Weights of a small GPT-style language model, trained from scratch on English Wikipedia: no position embeddings, a variant of Muon for these matrices.
Each number is 128 + 24 x the weight over its row's rms, rounded and kept within 0 to 255. Layers, rows and columns count from 0. Numbers have three digits each. The size before them is the row's rms in percent of the matrix's.

# layer 14 MLP up, 256x64, rms 0.337, rows 0-213, columns 0-63
092:135160064122121121147121131120139126131092196135163142158112119163108146117158107132075119124120131130104122121078119108124133156119152122155117102160112139067144143084132106158127143136134130
096:191144150151155133137137116105143096184140107128131076117111154105172121137121101135128112144126115113120113110138134098144124112116151101097136151122073132134111172118175128110108099138086106
109:120140125136157154127119171144131138156118086139139105158138151147132155160150118172159111118154130100156147148144124111176128098154139105162149192132147139118110113095109174148163122130165111
091:109168136126119095102106122105120134107132102135141116154127130133156149127133108130160166182157196087107115084112116095143119113189112096121149102143168137122128121131159098126126152144127126
100:073108166098098129158128108138094138118117118135109130111146167136145123153134133111163113128118129135124126089175111157133134187128093119131151154156145115127120148129158125174200117146148127
096:109135081120166125139108173163090114146140143148091144119142168150115144095104119135135148110089127123131112118104105166133114111145165071136119124138148098123112120109151124171141122196132117
098:086115142126123100130162146116139147153116143130090092096125134098134089135104110121123167145133123106124152171145144181095097144157153133158082082137108115125107147149113147115084117160132106
107:144153109159130078151121123100124132109160150145159148090167101174139143113114131152126133123132115137116133080118085143161182145119118133119179071163099138120103123114116124125126136153110145
095:164110101106141141123114150140068124152132114126099114082105135132145099133095108181149087125145123085133126152128105098135090129172104108093146087128118163129151130098114151139124157151134141
104:122139144073121115108112107134140146110098157105151106084111114149146120107137096126132173096137136141114106150163154184140143145136128134139085116108115178113143138111148123127077186145123119
098:143099124116134101145151141105122144123154163097101152120148097151103133147164141116159128138103149112122143116124127155140126175125129127131149126148106160140169183072125122149145125059177143
099:136104124144108146156187136100124108170169135135121131172146110124111118121139157109088176122106166131168108083171127148096113101139128159149111143098147143119110137116158150126136146125125085
100:068169161120150155103137120123138116152135122120121095182156088124123123114103074132115113089133090115134113132095163136159175134133152135128111123150101154124131123098094166102123112124116118
089:076084165114091144110137114109124118145128120128117135104133152111140105131075150103177126126109104149122095156066128122124098143114113115069118168151100157104145123122110142136137140146143148
095:152094121099151152134170146128161136124161177100119124088092111091131153129112149143152120148129131117134142135124181128089142098141144115127116074193109123085133122144102125119135129161121123
105:115139092127128168133122143166097117142148094135121123127066094115103137150134107105109171132133151143162093124120132115169100179140135158146110166096107100102141137110086115114134139140088119
092:145152112093123123135104141096114160137126111126103104117115115157098127081128142152145107151160138129160081102143147141120167083157123083129098116135146166129086139119158124092163110132178120
094:110148105142122109121101131104149145143169129118110124107093106132154118117104126102075110073114102158078085158126165125118110121093102105162127120145138128106156126128169165093108147131106107
099:115110175150183131133123140129114114136133147142092175160105131101127156070118132166093114140140104175125131126140104119107100119128087172118125098152130146109118161145139114137126159121140079
106:099152102118116140123154081141161140116128146169099109099117130117094145131106082144125113100146153107135078143147116125131157110111116162123140117118150150083173098094154163123133087094105122
102:126168074140143104136125141127123155150131129099147118108127114092111162164094155156155126146112144099127116096153172128110148100104116127093131113165107079145085151120169108119116169147125115
096:120158116148172121141144160140113127134137154110134127105141120133146123124103137121171175111126102090112156134118113193076114109108152165184127137152074147093121138118119106114104123105139145
103:089094115158112111159175125123175164132134130149113114136142157126140154140133092102137123145129119099124119131133101151114104054108104149169097144069091136111133148131159116127141128127118110
098:107146166124114092130127129153169163145123116174139157098128127153124133133116080145125148157141075114166154085086110144118173159103163170115103139138105127136164122126112121138108135115120134
096:151138155123143108149107128143166112093136134078132177099141128121086154110116089144151174096114140098170121143152128128120157128097155154155169108144140134112133094130120139132109142170094157
100:111135167147127096097133148167143092166113113139093100134108146111149152144139112101121186132123108146146144112161139082129151153100148133141152186100124103098120142117168110115118153094136124
099:111157127124144122105147093093099175119164140135154116124172150167145141118120111152159145145159126110166139137137107144151078145106109142121103118071114107122125136144075116128101153138168151
104:139111158126152141151096118085138117112109111127112087120087124141126129125135130083176137123136099141133124120137113119085173139087134094107097099141104141072129169104148105119143136088171121
095:122107115119103105132086179119112111137116118117140143134114089127123140178125145128113180145188102142099137162156124135173109166135096132155129100116132152150115158138127105108174098134097131
093:136178128080095109146123145150144127119108145131127157090123137145127114175104118117082154123125103094125119092126090127116122165135089165098116084140160103157119129121165098103141133127088136
097:138147145120145151106144139113141117137150147090167108120095062144131080178124128148176143112110121134161135114110153122152127100117123089134111095118086124138181112134149135136128134111147081
102:125060128166140097141123150140131142112131131146122167104117155117119120167102128162153144133119107116179164096119123138151139127134136127139127156077123173138127148110080130098184097120120138
102:123154146125147150136154134091129120110144145120187106114130125122167115124098107088079118133130113101137101132069145148135120145154106103113123154109127156142075160162146154127105169098158121
100:087138154104160116131127107103119106121138115100133135147129135101125172193168141092179124125166132143103130152149145102163105137110128120129120152146092120144089135111150089121143152153080149
104:113123136116077146144119129125132096133158083155159169138163179128154175121107134179118127152129124126130117105102127116143143142090121104120150124129109169163131150148145131172134137113188122
104:115136095115153121125132132136107164124100140122171087089095161106099120143087067161124131143154128153198135117128167100154153115142126111081121132131121114095123137141141131104137129149120150
098:107110139138149117118131108117183121139157192131151132136106111135137114167116164100175138094125153136119133096163100141133107167118136146115150116140118109115109136123092136198099160133135097
093:157094168142108146095119134145113139100126181126166137118133124111188148151102105115125126138166115106132104088144087126133141104112133106157128152112094153113078126129102131174110165111122112
097:123123145094087101133130111163130095125111145166122107129143137117139093152126126083157130101087146133108092094116136119174115137122118103118138128152128147172159173071124133115143176118091122
087:131125101114145170158121124135148108154097107164097111159171118150163125109104131153122149155118088108078127091086107164141125149162138120138110123142140133092129188119152118093122108127105130
101:105105137148106129116097111139150106140147135153174109086103122126127140154147134154128172132110157138134133149147165161105107138121155122154099112107087100167168114151186152131086131108142162
103:123092116153132141141152127130125126143132148155154168106078125165147119086096128155158130145119090121179103145172101091114157145152162133144108127123151104107112172073125131124118137155134139
099:155134134153141167134191112087142105171144105138123127149103119171144144151104150106127153180073146139104121131141136108169093117139121146139148138116132125097114100132100156108100093110117136
106:081113123113099137107120083134120139111139108112101157122149136127131144087073135160140129154143157112146112126132125151123099110108107155130109126098122057099106130135168136130093148123064129
103:117146158111143164138134094156135134137126132174108139143099171143112154124101117131110127111175103067139137175126160116138140154137109134183094115155125133169106126138107121124124163105087107
090:070120106154087146147130145099100126143138136143124137063151111112125128104129052142156114112180133113174142145143116148132128120104118150115134096130105125154158160106124151115138131097132134
096:109133178125149149121126163146152159125138127163144119109123113172128140111152120121180161144111155117152142163125166102166130084149118127130105094087174153123137125110113183104123127151127110
102:109176112157127121122141187109114145158126141143116133144128139133186122139131135108141132137150125153158177154149102090155161133110103129153137137127191131118096144099104156151138122077126117
109:128141117098161132151153163157119118127114137118154157123149106087152171114109144119095155137160171093147115108116106125126176126135147121155139129129144112113108173102172127080147150127178156
105:135166149101129165126096134143164104146127121130106137094156166150149118124100133136154147119128088118147137075166129168170129110076094136089092141120145140167104143128159122131162113130133121
088:080135151127137100116090099150083150146123120149157102149118084144149161180125140116142138150172125121170172152131155151128145108115123123102127093156102148116143127146151126135131176136142094
101:118137160121123056080123109124112121060118130122119109129123148147146112108141137148181113136125121114143090119156130122154148152140107116130103089130148136084118155119147118129173115131185126
106:100169105140142142097107129107123143134160150127128124090107126147135138140164146082151132129123143137153087138168102145175111119139122146117122125167093129118110092093103112187146174163113110
105:094160138126089153093145135126134088119122125081110170137149169155140180141097136097113127134168120122105130142116140108107172166114105163141146099107163158140095139120114129116134144089137116
099:118105118103134117162095124144121155063135135115099088088149126109091149137150128116148116178126088142114143153131119129117178102109089084140136097155126139114128133146144157095097132155135155
095:120151132090089143101104151130111143118144183074137122076112120103133156133107101122133085152093131118120101140134150111113133086172153097117121120137142091129139148134159087119092143110119111
110:151167122139106115117127119140136095115107138127145147169117101125140176119115116188128157145097111120146128112094160172152121099133172136117110097106141125153120182171161113125139085124111153
111:141118171120149137138122095149110148095122141084075111090115117147142140164141136076111128160173158125149093158159129151099141159118090121109139163157111115091125135147147126148131142146136102
097:117139175146122062126177095098132142114152135181156158105080119122154083121142141138125126148127104114135093150119102125105140118122120108134122129121120116136179156111138084111159160142140130
094:125125133104136108180178137095120107082134116117100100146136142157103162164104120138144175150143126119075135129132111173097129122138129147063132144113094131158127127144120134130127103097148104
108:147131135090122140093103144127091119157134185091080097123115148107102136173105119101157107131132138090094135117132123113120135082116117105090117154138148126151134122115097120128141172095145082
104:138149157102055124117119134106115124170096096120152134151124153147120125128127144140138175133152165168122130137097052156136115164104123114126175154122109127126133130101127116156120101118104128
102:136148111146164103140125138120178091142091087118148138150105152118141130144135118148137122122104163096143111146129140129116137198108121058111117134097134173161138125124137151117087162151121118
107:109115126131084152106146111139150120132129105097160128109098123128135136131074166135142134141109119129146145100057110128129091136083158094105139129078126135100106127163087153132159094112139137
109:154166151154114136108091099182153101095142101125158119123128126136100135109105104114124106136124157146096154150159149159182128150149133092118150095116154140134069152129151131149137130147149101
100:123156155137104134131119114126108107138125141088101129092152159145114174154070133112147118131105078084079141122116151117119148137160097102125085125131121103108126115151113131130090145128084090
101:163094162106135121125091110158121126129107133114121137121133168162080121105077131100158138172112109109151107113079121153117115162139135087136155126147125123149120142084097169114140100154147116
097:104141146163155112091145102133103126084127135175134118138102123118129166075099097139173123155128105117155138120101091122161140148153129119124127108082120171164131134124143067129132112142140124
105:156121149125171095140076150135112172119119154153083089098097107099120105139127114120152141087122112121101142104158120122149132146082115108132109126118154091140073154113146160127133139138147100
104:165158133121160151131111147097101119129125141121133152114134144131125174130113123141091121176085166110104128123164181141149126149076139096157142133139108139110135116115164099136174100125173134
099:166119129121100134127148141089151137110110182092159102131175154161150165137117116130144158145162144130139145125142092108121137109086165095120148172140086149105133127169134156125110120127098141
100:131150136145116094129144119144154168141132124168154161148147123139112156151132138113147161148094153155144143138081130141129092159124144137182145153136146138193129124112160073109132147095115103
099:113156105109095121127136139086104112178118165141141095097115140183156155119124138114105111120095091089113123178122157137119086101113132133124115103114116168107144146124152095112112159154123148
108:132145096090134098128098138119145186202119089150118150116127144138092134121135102160104158144117162122123113093100144138123124168119074119107127114162161109138133131121097134139160143120128104
083:115112146098140103116142108098123131099121124118110117142130102159093118115135183082191114154128105161171138146095093131102107142102096148134149116153123135114140164135105133088121170101127102
098:125128148139145155125159101106135124144094112125115097157172157151145123159091086134151171155138111163152177127129127142127146116114138163128146141117138150144145144114205182116146118117127126
097:112115132155084132113093162119116131122127126096104122117120099166119111124112082120145169136050089086155126113112151123118126131142117123121144146146124145151116121139150146155100133173166080
105:153137127130121152099132102087148153086174138133099106100098130133115139132131129132135100177148105131131155099126165159133123158123073088113137158138092151139118113156128090139119152121187136
096:130104145117168146188142127155106158166123118163078112134149187166114164160124131144113165120114116115142120143121112138112124127098129095119116146130134157064144136096104128114127097117141126
094:136194146111091123198151094124134105130132119106126168131119100178085124126139139139165142117146133133070117139108131171144093130106150157130127135147132117121148088100109128125120132135116118
102:110132132124130123108121111109139148171114163099113088142157109132088153123136148147183088129114112126115182120092141149124120083109103105104133122135168116111089133113163145075144122110159111
104:099149124062107118126083159123123137134173104121134103135158094119163127189127102152130110137131145146119149122136152110156102174098093093108106114163097123126101132125125118143134115130138169
094:095129087112132138153147166126119115116162162146143141120115136094109165117092152139091144144122138098111139107118115100154113162142114121165130129101168117094149111176089160092170128098098130
103:116141103094123115101106134112125146110149131099126161149123154141076125134108097131107112101167132128110131086136106156126117188087128139161150145099092159078145116141122154161091100121113109
096:136173133136060136127163131156134139125133105148135136111092147140104117136147118124134118140116135149120112136130119130140145155163151058149110163098169134104114098154083142087141154116090160
105:108093146101125155133125135133124148202118110132168078170097122133133115156112176132123117089127092124124109147093079124136100116114148117122126178123132151105102164130157146121145129117139115
091:149152125159137112104166111143150105151105164116120138088097137100165108165136128177116171112157123151145164127130106084153109103127136121150103134124101099107154160107091159124132152142149095
096:071081158084165152155136143170107134136159090131153126129128107120142152124094105121124118127144125148149182115114112110109079125075130123121138141089135114123095143126149118090115131122160133
111:127132133153144152098099107117120090094098139139125130126110136162139112182145089137147122150108103143131113135123158157132099135133124079134080097143105151154124163129139195178132109133157139
098:139168112096163116123133119133133125117147130137149104109095137099147143151160106177153076160116147127126157119137127121129084123121167154118126126087191130157126149144093157098172138144141143
111:118135142104140113156151100119153129091067144139129127135092119149073132112182079141161136124119156171145152136101105123141138139171129154165149152123077121123110142120099109107134144137120125
097:113129123155151140123156123141162112162124107166088083101098137155136181132147135114178128127116100123110099122147106135127139139141121141116110126147145135124138175165128135178085155139068149
105:130145143156115105138102125176079090120109088139097114138138137123089139087110132148139124160104176080124098122144166132116147152131134109153119149150129113103156143111100159096139152096158101
110:151143174133123114147106117158149106110106163092144069124132173133167176100159117113152152148157133125109165153070126097097124117133144129109153117158147122117147143107097134126132133135152111
091:121118120152085127096117114148090136104151161114112162090121192124126128110133108153157152116122132146135106141147132130106120086167082112138176165103100105092122122112140130097137108130083122
109:149116129133071100129103133162122159137158136146120095146128093161137133093119105095131124131129170105116117136136147153119108141117117120178170079131087106118141118087154127099118149126133068
101:108165131127152147119124141080137181126170144097145116112133165133145129171113085130138106103162129112177140111108109105106127120121163127109129154123119165138143105073134125121114166089153108
094:090159166133109111146142143138128156136144097130148137135154142123121130102105090149085142110100146113100150128122166180162171144102067146109172082122121131098128129151140137151118122119145150
101:119179109090103117098108114149167141128124121086084099131175140116116144128143117124195124107141107112165144113128117172143141101117158107158126135142135126114120166158132150133141165121168115
099:135134131132136148125137145130170125127122135165092178098126171111120121147147112117101106142110155084130145158110130143097144128093082147163187088142130111128080173133120116135169135133112136
098:127123120092112153120163111155084165151117171100135106092141094151136121172092104092107117154106183145115130138127132104134142135108159091166118107108160098117122121120133150098123118167112119
102:118119141126190122124121144106113146174131096136110118109103196144123155151100125129151136115165117128136179146140113114108158146156131155136139150109148103129136200131128144133134157143174131
091:115120135099106142107090117145153126101133137148085098082150125126130148121138097072161142114143120078178127151096077166127127111108180146101119148131106130112104153115112120120140124155121127
107:104112181128156124153107126148122140111121156152136139128114127133173169131096141134137137106138127134084136110088112158085122126120137144139156094147176182143142151129118154129168108066116148
090:123113165121092111122124094100148102121130137143111146116118143152081098113117103124104119151138124108121130127121153110130090088096109177155130145113179158157138148121068152125120186094133117
085:136176126156163149125120143132124099151134120107104135092094096135104083138112123094165110095137142117113160120129107104126143132120184053159113134101147133125152152149156134110123143126169123
100:143142123157127130126117118094116159109159139165136097066094121135071162131128102152117122105144161103127123165173144127130128116120084106167155107163137137111122138132159127148103112105161162
101:123145139136169118167137139132138104128099111138101116161098137139090136115074119078117081161158145149122072144131126151157109112103111137115129155108161109088138097128121156117137128080120106
086:145109164097110139108111111125143118088140116088109154081118185113111152135139142139118111134142102141123110129069110141146129159129101089133116158131075111129139147089177125114175124148126131
101:141107130112120138177156130149145154164149163153114158082140114103103112149101143156117108124140099104125114148115098144187132153086137150129108149134105100093160173136140131142173152124116107
098:133138094084127156133125139087131133176116058148133113134141132119132145133129091157146138164129095096133164136089153159131131097166130086111107147113115169148124122121133112132122139117186113
102:154132154163141115142116119126128126126124078136110090120114132135135157117159163155138127152134145123163136095089122206117157092113165143111145095161104123119117132101130161179146147160117121
090:116138137121140111114132132146090124113130171140102142147113102117104146153131070145120108111125133093182131104079111093086108137125104144148099102124099132128142168139172101107094142158087128
118:072181106140124138167138153090175103152111112112096092095103136143127162117112114126144138165117113140131160134152109146099107130149131154104118139096138167166156116122122143129120110085103114
101:105132134163106128160112134159098122172124106124132151167121107098123135153096166101155136157147109118127129113105105081158131146117156153131139129119153116083094134126134080103171169164114100
093:152093091142094131119123116128138139150149154129130140105117104114131120141158098157143130094145180124114081103118120138142054084122167116138103096108155122083154139120113155104114161112129129
088:133172131128175101122167126128085146155089146138121101098102127124138167098128126120147122134091138120170104157125182104127135131136135114128152149153113122132121114143094141109109204106100142
106:096120130136150117132110142185112144136156111176130140117105152102170150107143184156170165158098146097091122123149111118154138124111085120145092121115143134107144151157140116133133179129122131
097:116138154138158107112097144109113139157161120134129104087103089120133087161130154147082138123167156133126138123126084130164137112150089115098128122179152153164122139091143135113170150120140098
098:106157131124169152148132109111158140138140133109102154149159143151104135118162107158150155148154090138129136131138085136154131133112126126171093203145099145107122136150102150142093117152080139
100:130150189141123139123130118124137095153157134071142140135093109145116070101089094114148149084140131106123094086123091108084151136139089126130122174126134126118107128134115123157139126122129103
096:166113159131150127106108123100154111121115128127134138136124129078152112140095073189152119153093117163119167130096121117113134165109112127117181155130104141144120090090123139161091127128137130
105:153193105100099138176131118125126152135158141074126142105162158158134159151131108096148128121119134157116125108128103105158149132107121142087146154134150167079129106120137141085131121154110134
105:124179151138145120084123126130106132114145159130097128117140119120170134152145098117108140135113138153150105171115091125115151149104128128115098129157123150089152143158137144143079189188135152
100:106164140142138131116155116112146103116131134087115148107146157102078148117138152111138147160142146123110095127100158150096082157112120093105140116122089077092182125113153144114133146109118094
088:151096147139117150113124135169120128099107146170132131113132173124082146118119167159154153129166122108111162112167146188140093127086121126141162097136140119131122163143090113114125160145137108
094:147173089149160131155133157148098150133117129119142120102109128153133147178139072099156157087121111147106160135123094163132099147096144107149139161116094121139110146114119113087107113097117152
112:148166179142092139144126112152130143153149117174136187118173138122127094168127091143093156122123131154120122141121080136157163135118112099114127146128138122111115154103112083088106111131142115
100:107106135144127092111119155154128152108105127118133151171158143084131139120142082139117138164156071107105148092125080150126139130119151123092153150194111123117134116122127134119097136167104109
098:105102124098132109140093143138117143153134105136143106131099106114121149165135148148103132146157140115079143189155172138117141143153093151180129113151112090106116119088124105092114146085109119
105:160121120077139101130132148107172148128121122122135117080105133142103140108109120122141143133172126154211137160129143183159101137139122126143130147103128121143117141125186092139101114110130116
106:098142132101101141192117131139119136115178098153148138108158130131128159137102131162153086170141180179143151152135140127145145118132147139109129088126120107122127108128106133083159160105148128
104:112123137144172114142101121118116186105144148122151140138149159122122121141105122184118176154143144084133124134148090129153117156066097163120162110114117130128125146121127155172164107116107135
093:126152121111159131129143159114134128124139140115098093094098129093143121118106129101149142141138110100140129123152160097137126168054110125136081131160144170163131165081141117127180120140100132
106:109155133105086107103115133127149076144101088117120120110142126099080139147108119149108103145139182106105094128132130127116135159097125120128147119148138164170090162134134150173137127139108180
092:145140114121132118127172147128153103096125122146144123151120129107152160174103138092149130137073156134158175130114137142177163091093134140177126120139136145167165151113129103083142129112123137
103:127153168113157135138101154154093107145112114121089125143150145103135143135119122121157114164116172113140156146141165144101086125128182151107110120190135139150102144123101167099119156120157106
105:127104096152128116124138097155147093112135108136136143170140144129147127169082141097123139115123197107182136112118129153149110130116103124172157140133127117095152151087140126173143172146118127
098:114103138115123113104151148131107196127160123137124084130129124162097152137106149123138119111119157101123141127066101130151114121124074162102129138131151167112119111108115137124137102072083116
085:123094143143121122101112122159116095126099123152141085148120172121103135160132091137145089183142155142113095116129094104101124143119132145158119141101170115063129122124147171092126109149120125
101:147154115110110114076099158130103120079117118148184104178145132137122128149103098143192105150113096106162141131144140157143103137164113137139127131128135137126117157099090140120130167148138132
096:121112166113131137116117154137109139118131130173108149108128136159161193114138103082101123143145156111112130148095072127146164108112101155133163125090097104106104117118153120119173116095125118
096:105112134157141145101119120131132079111169199144138100099123121106116143116117111141147135115108099118153180119146118138128142152148092114175114143075145150126144128145159163117118168131142092
098:137144140151111170148108154094100135123113105113166122160089160132134123165065125138114178147134141114141121123096133194167144144120139115104112126137112151172145122127167145150145130115105115
109:148121128120154082117128164121179145157101089096105124110118141110114128140095140110135094144129137119155142077139136168136139140163137166143119167123154130113137174081164142130160104111161114
109:146130124154141116130085127141100130123130127115108121132122097091121109167120129115136139178131143082153121104143113146142128189154142112182133131155075099059120100127116085145134137127115128
096:096146127095095156141151133156160070148069089171153104124139147162111115122120107114121123140088127135109117153126101135087110148135118145087164120137153137145101161147111156150138140099119127
110:117141142106090132105158117099097101090143139143144182147105118129157171129107093119141106111131130118167153120116119142126082106186079130132122125131153085122105134103107138093145098135102125
097:113162160132115113130101104135124115138139113121096110137100127126120104185113121137148138133156134126120197147110115119110117149111102132172158121179125088114166166151140150124180143088111143
101:123145151096147151118090080137109168122085140124095128112087156157105164147138110107112164183141128150170140119139134154081101125118111099122154123143088121161132143131116094127128145145130144
101:086101125173166130126106116137117108176161073123095101096097115132160149138099148128122140148137126129115181160103114130103127156069132142116143125112135148116129140127151105156154117109127091
118:144116146125138131110110144082127093126132112144162082152091111166107137103131134140152088116117179118087116155096129154129133104167127103117145100144123099103089152121159152078129130161146145
092:180151156116092147138134118136132130187135152149101083133139137160149107147101165166124171106114157113138125124163135137123110168095106122100163120145106108139095155104140108144122162148129151
103:106101119124125155174115123093137170152114090146169071163091168155160128129122088131111150126129140147135140167151126116152126104140094147110113129134120169125096147110107149158095141135105144
093:129132123156152116164153093145095112166157119155153106091100142157133140110141103099157110151125153134143123133154103098111089147111138116092151112152128149080113118071099081138152141106118126
110:132180169159141149167111160132157148139128104135135137116175125126134144154118132101078112125143139136142148095146072191108127135109128152127173125153141137101113136159121130128099158111148104
103:071119147097108134133168108131142129163162155174146108128139145085070139150155071156128099117125124110113142113098117132098103125140094123130098157144148107131159118126140160133120134126135168
110:128145154165177141161152138074118137157142169109102171143103139144115153177132110107125161100086145122146130080128114109146115128123110124162151123127127142098183106122128100113143131137149138
100:123162161152160152093132128100174142127153155091147138097103128098138123113125094116117111131113145174105144141132153155146164106081119103106101110112106102166129135117105172123119136097163101
104:171167130075091128132136136148138075085128118125143108136153103143139154144084143145112159078105151127152105149124141166145112143110143140176122097128170124137122150158144127131129159126096120
102:182124118113172121113120096159129164077172151132141125137113105149141161135126154167126159134124104106123149125120149124135112121099090121127126112166118141103109078098175112106115133133086099
109:150150109107120131109113146151141163148181155138088159145166122187146139119130111098121095118129113115122131169115166167158136124137129161153140111115151100112096135123115119143108161113148068
108:141133098148151124105139125148146127139118156116114087155134086124098138104177080138136148134129125110152142128116130127120124161137141172171148087132138189068154159133096129144085129118141118
099:126156127119093113135107158165111144119136090112080087109137114118163146097081085165115114147146144108130078147173138108140130105130139128117089108145092156119109122120109111095108158149129109
111:118140143134142156143103136146151165124109118116090150117157129164122158135106085145138100115156080122100131115121086108132105132098126123093126189114090103085142119107142099137103162173144124
106:136135115085134143144153078103135106152177122101168086109129133160114082131122137102149085178126138159116125114102129119185100165157118155120113109164104146150136129126127135132150129137117121
104:105152171140122110106117118077127156161147139120107133101112122169119131079102153121147086114121127165102149129101143186135130126143105110143109084104130118169144138109100161120117158165120108
086:123150148118109109124133111135103141117133149112113128134082147152172146117100126132146126136142179093089128094137102101156078116152133078145084165127112141148160163128100140092098137153116158
092:104140108137121108105169168152150085144169113137126135093165155107179127131088116128147093091135101154142070127161120134088140123105119130107169096127104134096109121100142118132130141131133116
103:112151175143109106125089168084151090095119136131135148107185118120151140147117110162100121094132120098106121086126131142115153144093137142102100111119087136114087139128153155129131138113158165
097:141173116107112112094134150145140105141169140108162115093142134159082126111088119122168099129082104151126106150121104138143098109168126127135168134127138126116146121082129071136169150122142132
090:146134146115106090143111157109112099168122140125109131110098158148180117125093122114188121137116151135111145112155181130116081109085104101097103130115168102141124142116135108128136131151125171
092:087124133133148123142103102110115115115116161141146163092130128165138124187100094132140142156113160143148154081142155139172117154123122149128121148139104156129129135082144104163133140183161154
107:127139127113153141171144144121124131172104147169153148127059135113119150091121134128127154155182171095116128102090103139146135103114154124111102116128128172130163175146151111115143122136144138
100:117145155119159154133159143098151134096152147129116138117096158135113131159162118141145112189091137133079135157158104128172107163090139159102118158171141155144120107122111132170125114142119132
099:132128123146158105146161093137130161155162169184118118169112117121106163122125113115130099118169118112101128135079171096166126137093104142149149129137167148128107135125158140089121123152124161
106:105126141131142157166105150117125128131156130103125124133113112138127105150114136117145168149067141151169096130176129112112106100108097106153083146110185145144115150107130161092111115162091112
095:133131185075120105147158150132148125097101132115107107107123145141087143108137160090126112102165144110131122168145146154163138127138110114129146108111126139079192133124142134124143151124085162
097:128119119107114145174109087181148096136106156174123147138110161107176118162093150154153121106129139093143100125117117132105150136135101126111129164139143143141139140103109147102114177161158103
104:167140126141155120116120112157184123173123135144146113137124125172149186121134135132147156094179132142098116081138135122116140117126142083129184125155118110137111141099132133105132103176144118
100:126127117116068117166077165131170116155144122097143118134108143118130152148147104133140116129129137151113172106061096118110160166091119144117129091147115109110125126117140127158126107089100113
100:142162145119156119134129133134116126149126138096145150140108098136155137131127121132123119098133183131142122115139157130159145115151210130142144128088160129056142148091167138092127120162109107
107:106138094141135086153177140158156154108121121173148103141121106172132140113108127105126131154112132120095111160130133098166128163139092156151101127147121160100133122078133161127137146161138083
098:127150071086098075088118098120127130138129153172089133080147133134145169092150104127139126163120145142094156088091135108155141123122130138090152136110126121109108150122094115129129117128118139
092:134117123110144131174149141113138121190099113168137101140111150129139159107128111114119153118160078156128164107122151137131107168121080148145129134084157156119077117164152127100144102127125108
100:095131130144144157128117101128145136108086129180124102149096144105175146104131109110146130159130086146179142076106139120137147151120139130096106111144145128092072134123120153099122136124152170
101:146151135147143147103124151073141136094134155097157112108152113111110133179124087172137121152179143102111120136096160121173150126156130106120156145088090129137123131121131160103112141144140095
104:154142138113070147163140138113156170108147124095146142126131183117122108146109133167106116097081125131140116097115153149116142125089110123141130103109138109114139162097134151071157150152114157
107:154137124092128108107098117103155158120092132122123110088086100148137143154131157153134135131160136111170158155104161135155166128190118115149110111151070141130105126091117123097126138130114101
100:126143161091126152147141125111114134155154141145169079110128108150131128117128135080155130105107163155150121158144124140129110143170175143140148159138142156114103144159100141131113151099108057
094:101121097111123077143133149159152086125098130128137143146106107079134128118090137158146085140116147109122134140107136128089134157121123085110111127110149168117163164154123125115055144108134119
104:112144135088088147138115117121123112090093175140115104156130109151166147145092090101111142146101103105160105110146117164121129119161144129131115081150113173144132114094118105165087146128128106
102:108182135092113112135122122131129125093101149098122146093089146097131104136117121107128117160108140133150121094112131073127100156138140128163127153083120109137159144085156155101182154134153124
089:166141127089140150163143159121119124142118139166129137190128096114136162114128150109094114118146110115127078139086109152121121149099079136127164139114113145123140141131168175091137131169123115
100:137126134095110144115139091134125121063129132116116160103144144109141171112143098105115162113121145159103106150140104152107109162114128175130168106146187147116124171102125147091110127149103113
099:120079129098135111107122132119125134151120106161145142130124143143102124165083117094131119099150160108142116064141153097145117119147123168128103130153115151134086150112101120130130183070100113
106:132121097075132146182137095116166145162135121120111118143127088138129107111109091138118101173112156148107100161133072110109132141121146139115149105156148141101112110153163117139114106116091167
094:131167113137119125139144146150149089132110091131094117159088142133108112137099143161126122149149155135133090108117141094112089114102128118078113140126152172109084153130116111126172155120191127
095:126136138145126110125137141117090156174114161146163075123143092162132074115108104113146140129131149111149088166130150137131108107143145129133137079092127108130124108124112121087140188093107134
105:118095182103160142122151091113122079160101127155093132092083185124150092158104135120131135129120158115113111151129144173091118122090126130112118119123090133126145153120137165126122148116130143
103:111104124159119096137109109134119144125127106176144095137099162127109179131089110093152065161123129109145139128173148107162153134128089103120146139145138165103139141126079127130142110100118111
104:130141159125120115135149133078154134095117151131097094090127120118129085113136113118080093156139155141125128174122095174100114114178086125124134110133151134134131160097117140077147140164127123
105:132121131102108135155121188174138113155117099112161184143139168153115166092123114091114143101164116130097140101138146133147139131137162116157131135141153113104135146095115126085161158113141109
098:131108141097114124127145100133185135121092138153128147093163136105111133145093148126121107144140116102118118113094131118082080107109108100096115154085168150100148114118140107071109119094109108
104:100190084086114122148134126138114115127123117176128115142118131129175134137109126168141158142125092126101142150157140133116146117128097171147139145176160164096115142130189117151144118143136128
094:106138141079168132140131121152107150155171156120119071148146120123130141145125141151113112083174089124099128144118091170146091096115137142127107110153131112107088149154137089111126107150144127
097:127123105103147138123113162139105112149117102125117104158127107174128083131101131161122163144105107148079126135114118139133107131144118113179125084114127119103090144095138114171106145173186132
088:122145117125081121123110177076115093139120153125112118121149169153105143142119140100145117155087117161125117173132147137120114151131165123176155179135100121080169119097117137122142125128151118
098:124114119166123123136088135158127105151088103131090141151134126112093152141137134127179116174093106094098146132169119107095146141146085120142177084134149115087132139124154149114160141136126120
096:143156150083114157105150128128150071104141141123125131068135143146094154148139124149128154144133109162135149136133123148102119140145085115123143114153114152150160088138167105148072147143131086
108:124074126130102120110088106166128096115130156104068145111141147113128136136151078112154122164123148112114114145089120093140111166089109123147082126125097181109126117115141114144121137147127103
098:153123141119145131096114102125136156113159144117092124125099131109083120172091162080175148154112141081129126127128097145124094154107122098127147149162083128143125112171139113157127114149130089
091:143152089121097098115150161118168144163158110130089123123133169153132137144146119145124095121119110126134124147136106158112137126146170128130138107143183098051118112153153104118132101120086139
098:113158147133130165126106104195113121159109138155103149100116086145127156163116122151122091164137150091137137160118134107105137118116092136113111131165184151133146115130134175150105144132150105